python train.py --n_layer=16 --d_model=128 --n_head=2 --n_kv_head=2 --head_dim=64 --d_mlp=448 --vocab_size=1024 --activation="tanh_gelu" --norm="layernorm" --norm_place="pre" --norm_eps=1e-05 --positions="learned" --qk_norm=true --attn_scale=0.125 --bias="none" --tie_embeddings=true --parallel_block=false --init="normal" --init_std_qkv=0.0154 --init_std_o=0.00272 --init_std_up=0.0154 --init_std_down=0.00272 --optimizer="soap_variant" --lr=0.00796 --beta1=0.95 --beta2=0.95 --weight_decay=0.015 --lr_head=0.011 --grad_clip=1.0 --warmup_steps=125 --schedule="wsd" --decay_fraction=1.0 --decay_shape="linear" --final_lr_fraction=0.0 --batch_tokens=32768 --seq_len=768 --doc_mask=true --train_tokens=121200000 --steps=3699 --dataset="wikipedia_en"
Each number is 500 + 50 x the weight over the matrix's rms, rounded and kept within 0 to 999. Layers, rows and columns count from 0. Numbers have three digits each.

# layer 11 attention output (transposed), 128x128, rms 0.181, rows 101-127, columns 0-127
486557556496557520557494573543551526410506440513475550490502456480497475482484459541507481513533511583545473486414511481505520509537488485588510474465517444501520466409459495531551465464541594491471449450431533496407530532503469497581489515539423494464576493529615552628511522509510348417521508489475425495549499399437478562438552503477467567489442463500500475486540549486551498549544
546445510559456537502516471528503609491521542481572391439307524527484508568548623611626485575483440539404538447462586468544457545533567516462458500560524553509427574485501537517500453534498489472460515612545448469561514448481469543438520428467543508466465534487534504459479462455562433499551513488493466521533478447450579412419508349493480428414519450451441447462515499492545547489558
459481478545537372481440463436560467583596583498561479524494515468498480479563556518368555387488498479379442447502492510571452530501477462474515533512376530486568446476510513546491505495453503517579502436512508459531461489451414549617577506516463549535498475532558443455442535499461572411484428429436442519433500576412428445490445472463506512542487487456458506541501488481482422499587
557470605548506483430443543507480576520496478465421554468564468482470508528426500565424560522502454494457514529408410523403499552547513479541417512495419519548448480498384556512497557569438498463461514459507439493504578475491560504494553518504542567504527536476503528552533498625519500434424524550583520468479455436471552526448515521413462539456480564486541521494516557463543445524439
491521481576515566519418454507533463458505479493464433511458426527490532434454519483518468561587520551544548525503390551497571594570633514594456472429507482456513513470455480478556577507448502431466587599461522539524446579455412463538468465480445566549548433478481522610496540466520476462461517524570534612479479514492558547513433517443450459542582394476442552468504520434410483458506
540585513517453476470534467538501435555507593471441554419528557484470442465531447478529611507519489521573531509488451478526515464539565366478513521608487520424483488550481533555484549491470575516551539548532571462537574531596571418496533416403585505593516591433460526563514519542489478467443484444449508574485497473387538476547576517476500576525537492486506601504505493458566449452488
520482468510577484551597435440491533553437479474502468563498442390457495532387467465484503494539588444585447457570458426499467495433504577558423546532429498534551475411536463518476487512439504484476511558569564471605510484455477552454506477541558453487463514524489483501566551448574393431435534523452513519519549515518500426451551551461491498535487538577483403509521469582495507561505
561504503500425540586561579490519500416490513482552405469508488499459482509454453472451545502505449499479488543537537515539491588509555466580505522588518547446495533529536495495552513543491502461545502536468467354519526518360584456492498489506446578478570439524538490518559460529531527454501495537556468368523489535451496550566576413442385527503541421452473555472477499546490509501502
472486548553399417471552501547484349491411504464469518588507493535527478544500451517465423521395473523499494564425531407355468496583557526593483403462450546397389510492475442481463503438410556495446533491427575434413449521502526625512481462572451428591545508521474538609445544542606326498541439521405495309498524502496465450437559567570396448592551490493436553414419441423505486520616
477506407515586484468574506370433479444524484439484552547517461486461537538402425535390477452541464526489467525465528408454461507395492457439509501481589450421438420558493441452429467438557572486440524460428551569548477435490505505534431439485454491466527471538521535486494467443557442473513495488580427478522535466474537479440556479551440562506499539515496517454485533415538570577519
608549506517489497558447556456588448488447519508546473569512498484511537537542420600513484426584489469540530533446455551480446412579579436409403442449494451486491512505508463535438516512506575499501527536512534537525473490499591519480428453576647476476420500506505342522471507567527494452489483585541515411504506387516439482466448522470531466445401466481587567462477564537511575541473
515516537530537449475555518520529447593534614447559447484583532529532562580561409542448511566494490470554486463571447442543490479478432398497519428583531448552525551585509533530460545455512583560454579495507491488479603403491437457562478555478531526567569510461446437458513514493461480565516504525545507473490508524538512468549630471436574504483510524558522582470489566498598482476482
518392503536483453543473462457488494488495452549580526501434511442478496504507557506424497531480498471507531481514439543495641526512444437626501462443474533545558505475453497568477430485563485538445542557496439462509496593512509563515527540423361567470559456457453411421477575517484548504523526512422586540538478518497526487596439488425481418569443489467533446679582434502413507491559
494551382436491529525496469418568478416472588499485452480550382498554498477502483538510423584458455497500535411477456469523518418499494502529526431554597491547413389472518456423560384509506565533487475471529485573512485510523515481514483502531457396524477521479511509429585471537523481513442576497536485467406564534503552505529501552457514556493492554533425457485499526636467526512500
486430489499511510551407521537495515450456542511541417432556523478507596526497549501561460428469413480429333498524465493489584492474416484445510431487435432467514457428502469519491531473544441491512579523494547533474457513403538504437380500526527476555572474493530481490513467514424496531491547417401500452447519466490454448476587555511504441500608459475440488547449495475560559501579
505442497514559479497534514476540488566464430515456517447513542554472424497479481412427408476465532456518483482411491476566592551429534572539540442466524476470515435554536536448443493454488549594445512467534505549520533540483438496472515499436512615520473474487471467494502513501547455443442572508410547536453487521458490506531471495538465546521482588539550459471485416504523462514534
512532569432549537558502458410517526517583425515448503500536464560524576429520580533419532431508580557529498616521569480596401445550452517504482489538520493509556518397602603523488606552496518576503513579517543398513533501465482414505498492474525420409486549472526549434649403429429511396532491462499542568570554535528550543464400551521534501517579428429495486500499439411523466467512
540344464590528559458475521469479417432521453474566573449468441458471499512468536519571515599592553608566585520536513415455533466540506453566464392561474599518472488523541509493543586534481481513578470468509520514549548549543513521596467526551575484504513464595531503470574487539474519509442564535560538434463527535461564531437465479526467451433540501485421454517500475515472384485453
500524543511574494466509489469542434492476470440501533532512435601475448400435542430543396562517532474502408502418479531456506510529544389500481439507556465449502447420468511481553568490498573514500485445472499500533459436533508517496486551551454489512451541461528512579522557514471471510536573486450490523435462471514429493509497475443562469525443456499389486503583501517487398466450
461534498529583512475507560547478474561633560495551551579470467516423518500426469516384468543541471490561487450598408583451557451400452603386534546481437525516551520476572469531425505519514527469427557438492558577505466621433419497526442567437476606561531479550510429464570553536501451427511632510502517540497434447350563493513502491433620484511472489437469480432514446481543530534401
545521445446450506534549466606500485492524442561562485417460417471432414511554506546462575548554559496473526518488482505467503461429512593522462594513469528560424519527576541487478506517479561562418484443543458504440390525537552435457520431593545510522551416513451546459456589476523413469544697531499472556471522463503530462564412446512494541497445527558563507505587517525567524442549
589535506571456547589590537547526581474473494451493479523493468474575426541468618453531507433525539603658519497518571508524542534541535630568491631419504463480559487477465448498471543484530467555472508481429484444609543478526497569495549509461566498519507489547435560519498514528480548382525521454527523456560449470509511472442503503410453395547494527550544507543519570505551401474526
455473482498428561486464523527497494509442516534469493546525567485454475546514383443455505560494540546484514466417526487469501567518502405505480523658553514583489553469517527475508488547549466454539512549500423522483518543606571524500472444442573481605456580414468512438508525505501513477493399579469445504535491532495466643459508467535545531527433352527474537482465402440480503383472
469468461401469585516535404480552468466502470498526527552566506393440516457516434445475465490547508428522459585528477589538509460492473624542538579536456469564585486460462530463530474419543504570517519499454493447551423525425493448501413509461463467570437453485544497540478541536608569534514440432437404447434610520525540512465475523489406470456545531547496350549435492579568419412429
465465526480509477422479440510478487509477535509455490480519523424541575456497440540479537556510419437518503392428416467468544613474465490561493494418541483456485525429437499481618454559488500503558494479519474440519587394457478440490493524511550578443475493530497503449540470579492572503502547467522452452519529492466494518581493508495505426550494457562515516369484426457513580398597
536521599520511540493475499593529576480559510507492539461476512482549565559501532476499453513456560441448498526588444515476441406379495527485458511393586555517418498523477518524461513515575431503480528416504484539563485599487441638436452505536454558459464553475571418516465491610490482527559557475494531483526550432420460579505502455534472489511603482421499485490500447430434467497488
476461488512495483473485484542611535497570549388384428513474496449512513499624438519458519513606551572551468542456480485596446526437540484445486423547415557530480491494450436464428474511510451516487518311442500390524472540447561445515511470480483472443456511476484465462490469436517531437535475512576463536554543475551396553575497492509427499430444534486509549505611539400463507576492
# layer 11 attention value, 128x128, rms 0.184, rows 102-127, columns 0-127
473590529481439544494520552512465468501545477518461548524578432433438481486512461417450478428548517509502416543483412466476566473458455561543558581525518393453526342465484471428546447448493569504560538533462532518547478459595456455461434511511466498551444538482506465514560510420477582490537478540496468415415525493489421533610550478462590554547492429567521539549424445484430466521475
574500545504491547559597556558387530449401433546547505372411511518463478535467462479475542499559469510596501536578465516449562552464482554509442522518514496485567499512482436461514564486572480443482439575520558534483553427458539580461415565465541438583558545396569558445578510585529480567538467528448519521555564438571552545440511566615592519495492472488463510509485574492457526476501
483474526506537560518563471481537516495444555565517420487487496462487491390557493482516418539525514521573494512479587498574479538507483470464502437485550549489573545416542555497449496465551506480577491504546555490503502564479409547543485574547478478509495419550448472400536508501483503535468549515505587512520498502501543477549513540557563446538527483525492586580508426490468529488545
492451579430486474479533440458543486611507504429531524428577507542544561489571499524564526451506447424448486500511497466504442473533412523478545452495529529549533452566479513541465297418628508535447485482514492488543465493498580478470567526555537499579409514459509542420567523552494546506432550495495487434582565450494482505541534565463557464505479564535610514589508559566537471500460
518413450592585502576521494479382530389476469513496502546455445447512450499524541508541495526521459476446481496471549552512438592549512450468528498506537539554470542454542526469493529508540500442542520514485543534556432519528499605600543600544500594468419461493639411448458539459497503520453484578481467429570523536546461558480468541556512492455510513593501504534477458569483517537509
494515482564430483466464457491568480503501472515504519357563510496520447530553507582504532515385469570402550457488507545495509488484509453468468451489554456458548491556508525502521562481474564493490491451527418556374505475520527588483505429514401510417479472556470494494525445524443597571548503481466475504560509505462546450526454341546469534509433432460553492512475471444484519456465
525516484518520397424502506438524494494562473554568573528572440515520423468494538486588506448514522550514530420417515453521480454489418429485537487400552503535512497498431536474501493535454470475510496447513541631513535514479506546451449514535522541576500588531446475502474520440519492470530501465444447543478488426497572569452455594498592431478411523550472508554469503435443482506403
489565486410562479569412500426506396398493376450539442500453464499415575454574592517525507489520467497461394442515638538589433481398494451432516515539597521536629475581530422571449515509586553488487517487514387480574535538452489513468524478401586541406436534446478404506504425471569586470464559437522531619470554464466518610511469441453565494432427529520503430519499508497493481564381
582571556447458448542421519503533452428553399491572451411513564463501496465555544424575512485444558566531537484462492547579497481455486550485515527525481539483521562543530553597539470603494496508527536563511476502475508512501519597502585464514495558525482547513470487527480474548472590526519539545422552529505498592485429518443513561539458436464523422506497562422499511535489483461431
482488448482470522483453480596449548507536498464505516463474424561534486431610567514487513578411580537513533522521541457555534566501503402513514605534479480468560484534426484436499409501560507421563471446504520442502443508565399505537622505445405592490574493444477535526518458475504404520483481501558497563510475581440511569532549556452464548552562578487460461599531439489571449425487
601541497491517536510529514520491560406461470546492463456490477477429534477551537491528521459466555518504513484433526500453506516493532363523486550462437604506389516412499531454503476492469429411615420544492493504489440557516504565430477516395432502454491491599566471454523555548529440451533493585439505495471406534524415634480495512536443510379484501534479497521521427456546526492514
524489559503460529489580461477459651585461502480352535439500489444499516536477569442549526467535485541515487480582537500457492486505497459474488513587485445466489483491525467507509530468556447553472398514462557586476478394481555438426457580600615367458503517520514560485574439549488554505486498538569477569461508490436555436370464429441556484498549544558532524444501573407500535536470
444469591616561411414536502562503521593585465467559469491565555538515526446500546552456494434441531531510544569481487467472489645531472536521454536441438414538509556519543480535477514490458467467437502590439520415464451592492475488480539450566440538458588496476467451559393525454603528481514476496464483473470486531473447526516479415503547469523459484522528460442559528426531516450523
568564481434476452484576536534453486588477446538481523557437393394473384512526447397383566493544480498593546491490532427500383494533530479470507563517401519445505510535543528466470479580463507441456468497477468576544593526518550560535458503469368472430448456504555608456495484575564459470530408528494483461471485508494542613489447457427522498488426580447523440476504468505515461487507
524451543500491537467485487502468522451507500521488420482554561421488564535489468522553527485536420529436503511514550473483319451502493521526415519529460489506513509521454463583461547520524480506544467447502454539449404498486544431489554529534438444503567559463516553507499423540459531544491467496515495487609505498486494494514535459543478433433482359506466458519487558421418488509539
556439528545484519384434493517424460447429551512464499491531566511572455536448413556506406557486475495491526359452473515444600517451610517433452542480486512525460572559454471474479428493549488494536569480526493610538545448492486478500480485615435505563436477496374523549529501522538505536463513585516471449422486422551482484593538478567455575530413573492494477508481614570526547499464
541535494486532430509572562509542581538512477566448471586501508544573527522576549501502413461424526364534444399472543528521506511541490527507604541528472509555602499550529526492442469462583377372520504499515544473385490471564498516357506514553423531514493503501476466539445528536454510552553489491551433585541478466479459423523502557530552443589393454525543527457478564488516575480480
458507493537552543518553421564485526455444530536475464520527534504507536527561475473478602482490485471496566511592471563510452528454384530467503484458472480529453479581489502493431443477454432414492569523512487441535498559474482459522526465470548582512481485447515511443491500540513498511489482584533513529540525451518560575528548490603463513480426517568590523476438506539461527495593
451450472521470499501514406465472516510346544517497580379561533427525465425538481469517564404502537491509478517449529492474472539489560495526457444572484524504511473433550529479539501561593505547430388599519489487434497473531569511470599381582519374418514454566467584495388448429430519587398480488521437497546476528593477438415440503591485461476453493574551433501436577421458432381525
419431528521489579487521507459511569523491568474452520506586564520433519490449541529567490429457474522520385555526478482495567550546471536494533461513426463466466506521488435449555552506590485560557463511549494576458560503553486526523531480487495593529507464440503402629440394512442556541452441529548591511572426577483537531433544536473505497486493458468410449543449526449440504519527
436488473471464415445458485357499465595557475560467549482582538478420541541509463505503425561498472481504482546495482547456513564488544457475498406489548530496497502558542566556504510575516517540486460476541459589458387465476498472566512452505449501531555549471591555494569437515432552572417541515504512620508505483476573540549508511471533539529561492551548494513418331488493580518483
507595569520580487493511463533555462419501529464520518468475368487460457460491574536527436429556460474521455538466513497528539410502502450546548496433453446455497460501429562519493503468403517427543510484554587456561518570467398431447532523580498566454498467471534476515437549457441459622457560393517493425428526483511490474528523512432421507401549557459466554535501544591528570549461
469561373568487480434523563432446469523458565488528473479468497551527496501518543535553491485423561528454533496539591513416529502482518491523527382408499470427503554561485458521518553564497510493400521435515535615508513510506481451441573505501511484487548544425504519537571501503504419435506471456514541470529471427381450479408497460499550529456465435505587476474519522519385484444520
457468493441488442499560491494488508531509475456559541515560415485494419461458571445478481487457528527403484545435562542549424508511526466421455528550496509503453487440504521507369517466430477431431474559507534563472531623560522501522433460480445458596533491480488547476535486499532494446417474520457467499493440403471496417469575475525480552436467441493456597585523578515465413560467
480540389469503494492473511391451495537493537548371452564505500469507503484411531503431576569494504561564498547476523496519530458611562517524493493525472437523588459474541444531541537527523478568449493613499480520380529474543554354505576473545575471533495528545457618509577436479534588495496512496513507513510432474543547466537456489466476450544425524520542486549501538550532509517540
489555497461521548421504499500382504465367506567473566497466509452518550502458548432509465557488520444455516472550429526449500436534394491496457483395545449472470489395439595569517473438441499488514471626523484530418506410495476612534499388458520529442501513438516541493463503608554403514522508452477550433505512502534528461465488515397524572498511474457504497481445539540525531481399
# layer 11 MLP up, 448x128, rms 0.214, rows 0-27, columns 0-127
444533501582563454482501455523554423537488383543455393525458465449474478548462455398502489512600451495529569442567478492499448518538516519443495568463504412475548430516532556548491513584461513504448446527616491427554443507421515533525488425499478438569538504482481472414460397473604423556415473479537484460399552525464507535533506548529488470596523549461537549446555554574485495626609
509397571486463576582444431619481517543412449439448469591547527486606489526492566511449572654463545502477573476601299466467507505541549559455553574459514484470482445537468539487525484465446419561446458495536509412535527468443514473594505425458569518424490512549459486404529488548416493547643534513468463505574527497536569489568562543467501451488424401452549475516551486417455510449476
550525432523498668536444585496558538449479560492497536518380439568498618508430490504439536467505530588473567505522583624631502453498524402539360508485510438524466487500522611459612439480526435570532436567533545510459547555401532514532515477549491445469599477553443464438477444434517475433538531395456511497482572463454472577408593487443517435561496488398562462466480530405421505475498
562550470427538480561460424422546434354566520510549499612486484449519528452484478427461561439391422515475445523461473643478497524345445520557460486478488495580472439580498493486603561599437532546529578413530539520478671604456522521446454489452449542537530484478437458545427570479539515428496463454506474481482506363542506571484511516459464515494452498521439541462579494495524442411481
430499502428602585403547495518509540499519576537492548511538504456541526436528494531528464535434533484500342555498512469499440497521522577515476571474473583478466475535622474457462518404553502488468447506538427481491519553496491406537507521471430453374570515513539546462617481506419492483472523464391493438494421522552411485452446543527489509527532386469482348538525546511589525468491
510536484450528487494534458507441496593473428561528546523437501482463484524446482426599469572464532515486532481523441576530455445585494523460402474556531526464595543523531479495557447460485432496442466567582485411523465451503616431490467460516427471594550474562456555517510479561545598450488501510481617558445509433413515521485509508518526439491459529528518505549521454447488501562528
445420474352606587490505484489486516363424462525521592513486521479427552465401553521453494380482509540537455519547547479489534481494610518435503421508499569520416494516528462497478438498423508453540495485533533463555515427532475499525550517433533456529488507516476597526381554525554463506442459460445535516474457525566558478527486543548462621509558456513498414557480490367444466487525
457517358562483484430579488483476375430483486428422451540498472410460498521518518504500560470479427555577536552532505524472443408499463561532590461555490480402497484514484554512471499483578548466471478531468522469436550518527582465524570571485468469504593497552446460537555533416518510511445440479537471428470460478533516463502465493501545529503525512548539532532550506537543524585471
479455471490521544482494501508466498452440491509567525528454546525481504452511490514575455467493507547562404428535532463487550469495504570524513490566568556481474433492531501458546498480490495509535498490359643484502418420513513509422439477571487456428529564489536579515471532528526538440568536515478477443545491465438528455573568521474403541413502523500561504545452443511468539443504
410584630496434488556483504469428508444432483550420532580456570508566478577394436520452387540568535556545587552533398409526473512546509476469476492476476515417540521584512523489587495573518474518497498466495512444528456459483495546599465488542513569518397493476480516417551485495580501503353525526489503477512564621525482497516437431440539575380536476457437431434457494457461459486530
445484606603512546488570486532513549435507575556540464520528445508480513631435411431572401473550426578417470512539469434436433514466476501553504451500549513567464451493564395508466533443548537533483487526582566475526408488464477426488615555519476430565521508523536462469476472512514568539476541477562440453431565514457468395506482525469503515541481446587475458541441560491493422557443
528505555503469495523553461493524522397515551476466501567489547555479481479567552521459437540536505544592565446544479563457487437445465562575551541562515499395478474513432522493518467590483519414534518465560447487515480577554562413361528512496498480548607467482510504493497482503520542451561411465477455496534523559499501626501526477538566477543453488427508496495506531597462441391470
481484486466542466502611504414541382410504491511497534493534382471561482536500564473507491485586464519514492521452457481608416530458438538562458537482413514490523448538530521559447480603474541509475476494471471524564550498465502466579535433448502559511553600505423460464470497445458586575576526489438535361451515473605419446521467532476405516496518547514547536575503512407440470495480
438554509562538519458607477506425438496557542461489520517498523461393420546473447511478510534470410435591527500525504474445405544489508447475603518534490419498530440523519515484476593509508437499500535546522507502545535540497472509457665479602555552457538506551566531430504505472515543583555497481426460535402524481430436493584572541478607550459617474516423507488457537521473461528496
528550446493384503590489539522521473548522608402438556491497524436473490566472604498517423541447486498442571449471481509460489501366567494513553479468515469453409545473449486395518516490579541508553454418554475511464496524460558481520543413402498587482611532465501545442481427464516428524519517588385474524528495485481469427519439588491515412502521474479506480540489502382476521523433
492497466512528485428500492521532520529449474433441459513570428551495485400467477425525493454488513479569488551428558487494507414452510463506599513567494504497433577496462485546481381520473495517456466595511579557496477481476496658490488465466486457598565472474536577478463487503565709607427562501428508600469499428522519519514457521479472531476577527544561504408520459513558526505589
465393506534483412540518484491525536480572525533529479575430530453460527437501496469525487500507516533450428494510663586393394486540466467512380536535501456571457421496523523524547502507516592519556450611524553503521513386437504444472458516463479406523509452459485438497476591490469572544549512501530427564440449521477438426462568414524594501502544478507409520653491578533494484450566
483558449533401459422415572542513494447521479588508543547487416504426426561479451369484414546460533476504500444544515537518588451506473524559465511545490550606363488518543477526534501522453545574451441504524526429534570493509477525442588519523490465520445425582502556574508531453595534477526532469515517569596511567544467506507550505556449473479499499473513530453484522455545476520496
543512491403484449629551446494484544522491469449425462512503541517429549471468494479574429551485591501509469521594445481487480561518520464434480512523477462518545539542520496447479425405548501529512553499437465474489557510437605488568452487552472426455488515482552493584610459461586529505624488480569519460512575527540444492524502487529438523479537521499561380476544463484469457483485
539515526534472590469571385542494475502425556622551427500472502424451507488445613435515441550492520518473438501472485505558378505470513475477429559493534510544528459544520444546479435548507485443563518517520490494420452571510602485477529603472438356420473533566494520547415586539568456552450429428483496487503491465552543488490522491561544502443526476494447563476422489494481468442549
548498485486552547551481542510461506563530464474535431492500444494468512482549493457412394561472499551504499481521474518459458589557484563497554490523521494503446529570555455545479493447496532538521437514435576488530548577522506555544490463465486519519518501476618425493466445456567523637447486442526455555414624490460545507505456496440556505495557484465424520415577510477514552533469
519414511416542506542526551501461449459494469509583460475550419582500620432475510528575504564544577474552538487606417560443544588476534439476535537469489428569551503478453438435577517463465519533559476527487484440531531470439579523468494428485490562591585590529461476376495457621434527424557411439445476513541551450471519571506487465491587557541503412465495580437437449498564502539454
489518621459439608478526454441513383524445600522412433519569411437481512441575511496391559487465511447484496522459545464479407547458580495460462583445536529487543459378536516511499390532395646589464497518521435560456569531498471501547542512505482469537519526544447540424459492488578582573490456460550462471532556479509503412509442433535510514472518479485503480339498528619487494425537
476569557431461442416592502528495568566446539499419493496515517517442459624469529587464523494512521497510491549550511590425520541537500538413536499549463485436387450549557527490569542413487490430557470501509591498576485402554501496402539455442521462479532423521526498479490468441523494521484367579428521485497520506446460530513527462507561514504475531544430530552590508512487485455476
441422541516476423549506519491482441544484511495508575488477488456498571542474490507528547516503568540390482471482475499429457503490593505520551492571436544545497429543593440446510383514568504558471479415517447483580468538511505457526485470505500498499477558418525477459583569492413606512510558491463498519483483488396474473495560428476479512425463577544455460530533445501491581499469
531477468530485433473547518507425593457526541486451431557503557462400457544484507529430539514537611497590507508419641483524500525562385569425447537466545462347505419467485459434472552471562479435424476485488487524533544606440547551487452486565397582443401548560510480514453538507578486488488589539410532522558524508537515561612517495516489411487431405491604449431529518497523512507521
522510465473454557429497556500510493476645422479576576543533416546406524613508454474495600426461533604501490486522440520443535569557436501480499418432487454449538455594519443482458443615512503541462473492511460457547448449554526394496472456424495443428660604412511448520569471523491526479486555547492465457500507499501481544543435679543429573535568614465403444547516456501513446583461
481504495529529564471545435522468512529442569417448447592478467495395462447445516555548506466471467516490458527550569484530518531520501501476543494500509514374559509465514472477456486524487544597496402504493463408442535538478420529478555508611520571572496579529475531447574515462520494499476502549546574484541543608515461536663478541512506526519454559510607460534488548407580570511357
# layer 11 MLP down (transposed), 448x128, rms 0.226, rows 0-27, columns 0-127
525511543541537529552540374613494502509513559623489385546442524449411418489547435441440507532443498527475515448424496528546618554507537491468371580521552520429544466516518444457525389506583430528441478572508494452483513547461487495508578515576532534435476443521509524507542455616520497484490561488577483455462500513533554515487508467443554482403498533432479571461486517451448549483468
568624588422532455458528489539505486495462544458497580425509558439466488533470511467521535586482459548442557420548474482467523454373529565434509497548460468503526429516477505498503506482424514569569487499457554412445461427380484554475463477587481464574593551595409574480494566531481488491481326522491549510489520540515550456586544503542562503483532588464558539516532442531438556363458
471539496548470521541642456456601476578482475657458525504569463463455483535434564469557515471543544526502503532534557515476494611431518512377373553520517531579538464498613593544521599556447458465551524515639425538512440457581505586553533562452480398502513579404531432598508510552559457568429510598483493482500479418507515431583566434538429430485498468343470523455454486549457480488504
446426487450518557405445574483462574574521488440441448564498435443484457501472498479593386516534576491479515443521494522469441482613506410440535555504519566474494424411528661497496489529466487480572553509462450478570437414410476573528556533466582471462485517473431553471494473421427513498542625534547436457416540399496500576489560479468403492488507497487594615529538413442521617380418
547413500555515470522477501548523413593569587461460516443505496543448616381461558449604496550605409433529483490458498523549557554467491575398477611538462453571443576400549523435477462559498555579452504544510458443490553490456497502503546589571486516516502403363418493522476442483448483405370515568611524534544483527486608655553586426566517341483498445562504496459559435494469489570534
485449503514485600483505509560434519511508589473515549461485552515463390537488456531546503471439509546458553513559451495505520519414415471596425478473467507432599516573545394475576442507403510461599483448421446483460470490363546484384551518501512467486492599382437541487484450494541500536518569580513451502438436526538442532523517637530539504516549493518456589491528468510553442417478
491411525518491447505577382567528569467520474455470493544425458603604472539492448546523516507512502446508521545443435427540567428459448580511593434526467507571506543475561532528589518513473456423447487474471537541461553486450432498477496536631501593495505670496492546444509504399513549514604522456570484545454541473489474400460429444470453352513427468473538513486531514546552493493474
482486444510562530514523499570408634483426482582517562498475473450542437567534548564536489547471506498528577506525556472534524567504457446528559485431475506485570476484484586502436501451594588554563509559486491568482513519570537484408497487547450473522488612506495489506483474486509506531460518454451515492569558507522441581428507451525475532460498524518591547525477455467451492429451
506546509462525479500502508474426503480532466516492542442559481461484403507517439494451474541571452614509532364533628451561429428468463503508519487427532524452530496569408413499477460572576501503507561472523501490513528479463507505479499434533528488481459521527500478411471470561564490513524464470526491447523466505478471566514447611465556460465514556505483437410520561451528467440536
487453525522437491523401519557465544570432629480481544459540467509478413530495480594426422461552428370537476507485442504474585570545561498406546493495553586527535557522583470563493514473504517401438550436508394575605552512456503498445471541526574539453545462532386428548494489493476500467484490483358511540496495499428652578494555512496400354492500578466603501523367453377481517483644
510561493504469494505480504547566543552508594476511537447571464495542589489573642415519495495476483515468563581491481424501499494518548500526685492538397457462507532507489502476461549472461491503610571489522467535443471568525560457510503640426462496554529478497537533454500533540470549517613459482470541557533501482490539486520427443493560466542459484536539478437525542395480493518575
482528420511450545473485472538474518541481459541503569492444444482533468531493491430469542353508508467473443489529485471523612460547454423539500533509594482444508477517465530514471459479451463496423496396427519456531503498529553417509434487510461538389381523478511616534514468595480547457460491533461524530544467483455572448544427494470561560480460513525547503473499502452567542548463
448445601569485482525501547518536516410454539502563436459501463509487532485520412496455472527482546488469465614497506461516480515465487602544464533513503503505525460474408472465486442510466566467486452415488587476455565490533398555563491477463423638454485513382465478523622522502517432493629572515497533547546589540422531637435441488485524443523493599533370551450471496450508504509478
445552496475554454505518452554542468418424462454499429447443493484531517503467506543542492502547576494469488473480503404474549615559443527410427490477524570478495446467515491480550458528483533474549568484504517492522516450453515480503496388476505464536521418478465446507497496532504524467518476509515476453529488512565492531532497488512512495524491480462460498538541500480522529532585
580573579456567455485498527440432545501459504415424480531606547547514456506457547451534527525547482523563527489444464474537512523455509496444465494542508503521490481598586596402466597445451536424543575498488483478528546594396575564561506436521539510446558534488482489608466541503579499451447485511550530431467551465430591498471471531497486424510457565533575455472529505471513448392459
463459533529469532523509509443502502558431487472505549416509583450537565586491549533546520554464446459556518532539498409437547506522450468558520441516467434476506427504476478501468589585491503545528477511433472566457479447441558483487450529585543498531493476419493380514548455465502437559453418497510575480422529594440451505526555511514454528436575461436542531518565417479521420437575
529549466452541499473539455588551562500445417515509522584484403521514531461472550501531451583499443505535497488521417487520422460496540523535605525450500570483479583487483443489470557520572451531470538435454500472494445597496406592458577461478478531489470473594589543424441452534536472449441489441479515595512558482478483466561492506475531522472450463538565437474477473411527512454524
572589440436442499536523503546439428627521493557508460536458568549629555498494566494477499425435435496471435480485472459554490485531568512529601531437496572427405437514538539436372400374464491419521601404539509537508526501408554407494505535618424479481538445510474470552398487508574589508503567432462488514496457430492521518488446561509454521608490539443482396506463564546455496530449
513552572508458451526463571584566504464554497585490397465487527497574469469495481462527581481534479547379510453381475514539479481494514407496455430488540541551484559394501458524497453523455572451471425543476509569515523535583461487486466470488520480494531506404513496501550542481540527481511604546520504535557486475533499609462485466537428465505443469472577571481559557493526507480504
406444511449538485492467523501486492493514531432608501511553480543513518527457549545475420511557555521527484481529462521575554517571513536481531512548489458443482480578418475475554474466489407555539538410466532484542505451357543548506522511539414484535517502533537525496461448375497537508462490435529471489527494556529432494523447554511434474619556493488496506548565502489486551510420
515513456469542377516440541550488530444393487515398568528573464544575485507525533534588534457472505559507536461457556480468476476512579522474452517443546488565539474455490507563477567491460502446556468498453445539523468565601502483502524470559537492453493478492522573437500469554459521588472435472588481487532433534465363487560453486402422499575552483441451398492542488478465498493524
630474464540458520481495452524573498496487489555466365464489587526525481561475374497492454449531520449450503535501504466495483430375502510502488514534495635540471503459572611559478445517473479510490467402538508522481546518557451485422454534521526573525517507534535586520476580414455554463469565482489608494417460534492529432478546503633454479578501548592513469537394554446464490507452
543504559431558452551455465550589496543480509415454561466478555527537448475484439428578424480467384503362524552532442459562468563330550551413538480475460559512531484499535623430602532537465451506485582364496458417456513508506452472512540452487451456463559567510424460519581532498528440527579583584481493617526521480486564410558455569532512558493566553542511482468560537460513520594434
490567475498536520442504547467505441566490479525521491503484565410532503503441413446548522547485566510442533491454571501471502512461493463592473497525550574514526582459579537408548574430547442520491532517491476508494564538533527517484473504486613571520531523426478484512494443442522494502588512526423467474506467486497502457578526494496526628561505466486572473423548453527585492521431
441494560459511499533587521546569528502479496561548450450510428511507492490559448474492493425564473564526583504515527438558452487478587471562559521555472560492511551582451526561466489470482528551548528513492532566505527493466494548464445512455451496485478494529552447523495554553514468516508517555557470521519514472514507643408524550527478527517471562557520487505465494509431524504510
462392666478551492482561457407502473478515441474562442539493492470502494381404514423584463514554472481406522532527530550506577563548547535560461465546530494588402547546497528531567469572413464482450481565408517478444398466543549462509581409478541511471521466502564506450628620486611420589529560615527545414507497490453591386455493427591600516486376485528417506448488513401461507499467
474454388466521410612493497546538532503418498504520457467379570559574492538562479504551537594504469461498499555558506482581403459492587488500478534505538505509408501411417541415461565498492484497503453532467549559477421566499513601516529491580417463519512505510408491521557510465496489564564484459477531528403481418549514518459535555516502599551536530453540512505487504376462490481514
535522476530561542512526382508484522590460501465481496359407553448504473441606481608511350411618496482505514380490528470470490503551524513486366491488480567495545468455452501524525559464555434521553528442636403502389519475584529364500487509505434493438601525524436419447446524532493513452486547471477507462509473496438446474553550497487451475565457414424498374526534504468493555559500